Each number is 500 + 40 x the weight over its row's rms, rounded and kept within 0 to 999. Layers, rows and columns count from 0. Numbers have three digits each. The size before them is the row's rms in percent of the matrix's.

# up: layer 5 MLP up, 2560x640, rms 0.0101, rows 826-842, columns 0-79
# down: layer 5 MLP down (transposed), 2560x640, rms 0.00707, rows 826-841, columns 0-79
up826 052:423512440580489552530482472562483495502504447398559424491509498500508543553440412490522509531504521504480481520457476513513417513537518540535495465473526546463447481551575495440479419545500452494512524562555429502528462525451538506446510540
down826 044:572507462496503527498519467544464526502524423548494444507505481539477456546542518448532490509435492494479503419531555468552493427473477423481487510453507503498521433421455505536482470497489484516458522530485501491425568454544477544462546490
up827 054:457473479495512515507529452442496540470474534472379525597467517445487527478529532488521490463560610539462508458458446509494509495500460575554438471531505576511506534512482521490483467457504501475499555531499462479552474543423536478484462582
down827 043:501464525508466499456436488550438548442521493470485505448565442525604485496460391513479437527455465468505438511548497437531508525522502420522570524515523410539534459463531531522513478612448458522533523505470548473456493539506464544514599511
up828 046:515450531507520456487519556490493481469528458511508469554481512462506481472457491526494457483489583547415459439438514598590542478508528531500553419483549474539430488453435495576479487403482511444495464495481457539535529493495533482483476475
down828 042:424494522426497480470474475534525510522499521404525561465476541484486517552518479476521586521481451506550511501508548492478512529515442450439490569472491486563488545446511521456545508604481453544554469453495486419536506475501431544470498469
up829 053:541531502491480514487525508421478510500524540536479527608520534423511536565452569501508528507469514582471527501567481539465550450486516575503485454558552564490482484528488565443518543532496527459493471446499492527520493505432513515482509617
down829 042:469476552481460501514452563531525522515540509398482514410464536540512493490496514531488466479539484477545476519446544440490512446547501511527516538488497524476479500565527503496496543516535503587519489515521512431475447435547517514525521477
up830 047:509477454531453480463458514501536510496571542593502497491501574537528506478510528497471497479471518460487520582494473506538527475524505548567400504512418526476522512593478492550443549464512471494490496580514577527465574486452533492501517440
down830 039:505420491515585507525473473512510507506434536493465470556452540499496512499433492509504560505599492547490528514506554520475484499512488444449587534514502459468489459496529440444484502429536492495463522510426475428565498507512486512503537486
up831 047:488509399531526507508576468523414515484478539478523454541489522511485453443521487493516464491504501533425467478465518507525551487488477516553491494498497513504541508479482519457507491437471486473475541540389494503517531465420523489425515515
down831 040:483514554501494503432404527507499528490526465509607485495563457476528496508516563525492466506453528534492490546471542399541453517516544414510507472455527458471550461526497549531547456587543487604439487564532492546489489568480445478476518485
up832 051:432514480507475596477505499495518497552479531487487451504510532460494512473476516491526489514485446456550503570496515543441521459409426463459489523478487512499471507559505511454489515540528536459526459552525494480488490530519441556518521449
down832 041:523514453511484487518529502451458501460504462517443547455489483483521507506486554531478533470551523517483453469468488461495491441579565475530455483517528490434462498498462497526486450438458430573462451511432551520422495453554511495498509543
up833 048:439512508460431496525463525438460511527498636521585530556504516506510530519416490473548492510488479515478539535502438448506484520496461542470389448545462497505496516501493431479484485599530525485452498650551493535500471486467508465452502494
down833 040:478472517547484512502486476556529520531498481538398488542507516542503481455517492522467471486518526441475505521519530499432428490502534501558528528478538474543537422562403549525449452450456509498524532503414526509406529513522508552518496514
up834 058:460476465491491498452544505526526514516446495487495550555482587509488485469507507489503541489500442525515472540432497437468507506430476536492505453501481486542549550389560450482426527557489498493550491451484482510477438474489569531492466548
down834 045:458537514488486480475455472493454448484538524554481464548523518464503512529527580472502463507480542482425525474546517426570482460538457519527479482500496477454516460537405569632554446463506514559504525547461506491478507460449464492444544485
up835 050:424511514526609530472546381451520504470617554436551567553484545474548524496433471468461521533475561439462533493502534553551545542525437486519515479532547509489487476494502454554473481584483511426491492538457506498490529552433452471456463553
down835 040:515555474499343524586483556545447498536443469577473516477477514533570508533531472573538473495518497483501393552506463418535503500501574472506500586516471504518484548484453501499501456495510535498486521515561551484552521487461495469531522493
up836 046:493508537522494504568443456461417427469581319518441580488503493509523483475400429474506551539486486475528498542556500413528446527591507440438498456500481487503530520481519501541523547538547539474480518424504501490479466487553570527472491545
down836 041:536506434508497541547563554523523519478517497554512437480489493534538502540465484531445482471500478557450469450509499620567513450486473516538513487549546551533474519469494432514467517501517507436520508556449561473396531470449543431568499481
up837 045:536501546521458472487436551424487449528555546586463574486489473593507514494441477530500493475417467486515500564538519532479448504456556484476505551485495487513434482529458541582467475468502495474458473483503470512457514453562550533513535526
down837 041:519419531510531487488596516556545448531417499458554569523459528564451479534486490547497479584515496519541514452521496496544518495510465568486482500542475525494497447515469397457564548467475514435451491501449463541527513496486500506457465518
up838 051:422506518590512525483494422457482511497496485537446440490501454492499551457532459554512590419467527579496436472514525567448475540483476435449515513503525484514507522445455556547495533477471551477431524440492546534501522488499458440500484535
down838 042:503522419469483535547548579498480523442469502469528506434469620502502477515439376580420467559469447519522488503425497435501549485529517563462492531525517573388507508463512452447515516484509470513566470552529481455512508515517520534531465392
up839 043:543490553546456508527517477484515571514492524493495479556518545476530461458446601454490593528452471468568528549483413515454557453467458484513547564474566519496476544425486508525439507516511507484499498468506487513509498446435475485473522553
down839 039:448528503503493470490482469507467485526478523464474471422505446534507516544487513488545488511549510521495496496384505492513586541495492439493503437524434485395515505531569523504497467537483521524471524497474512429570464513455501566501546479
up840 352:444495441416440451517536502429520500502470497487500467459440534473489448536478523469499554490493499525522507497489509443543488488426545538496535462479499532484452505495439497429537520493455518440501506613448512483598495512473487472453477511
down840 404:572509544536479495501432540558520432540498490554482528524519472545527536444422464574475501416512488477461520478523488555463452527493474443532451542519465425477508466501529510576468513511500474573447515457521469516482502529491548554517498498
up841 066:488460456443568510477525457564541512459539598522552506659499614464489504477494515476472542468539543580511480491433544524563540515453501565483541450536493499548509528400560390517442477529495504482545475602464429515514528501373478494500474592
down841 047:503580508482458539497411552529451423513478486552502433425547481540513514538513448535538408498495473473465450512516526528502475511517465466452479520548526512472485513510518590517571474481506474520546506531517522480528454555499530512487526506
up842 047:491500478496504531448503446584480518471514582517521475512469558522561477523507493447469473526479506496555543524509516460547539479495520531504481515532462501504524603501501425513461431530465453485542502534482476499469453504531520525483505487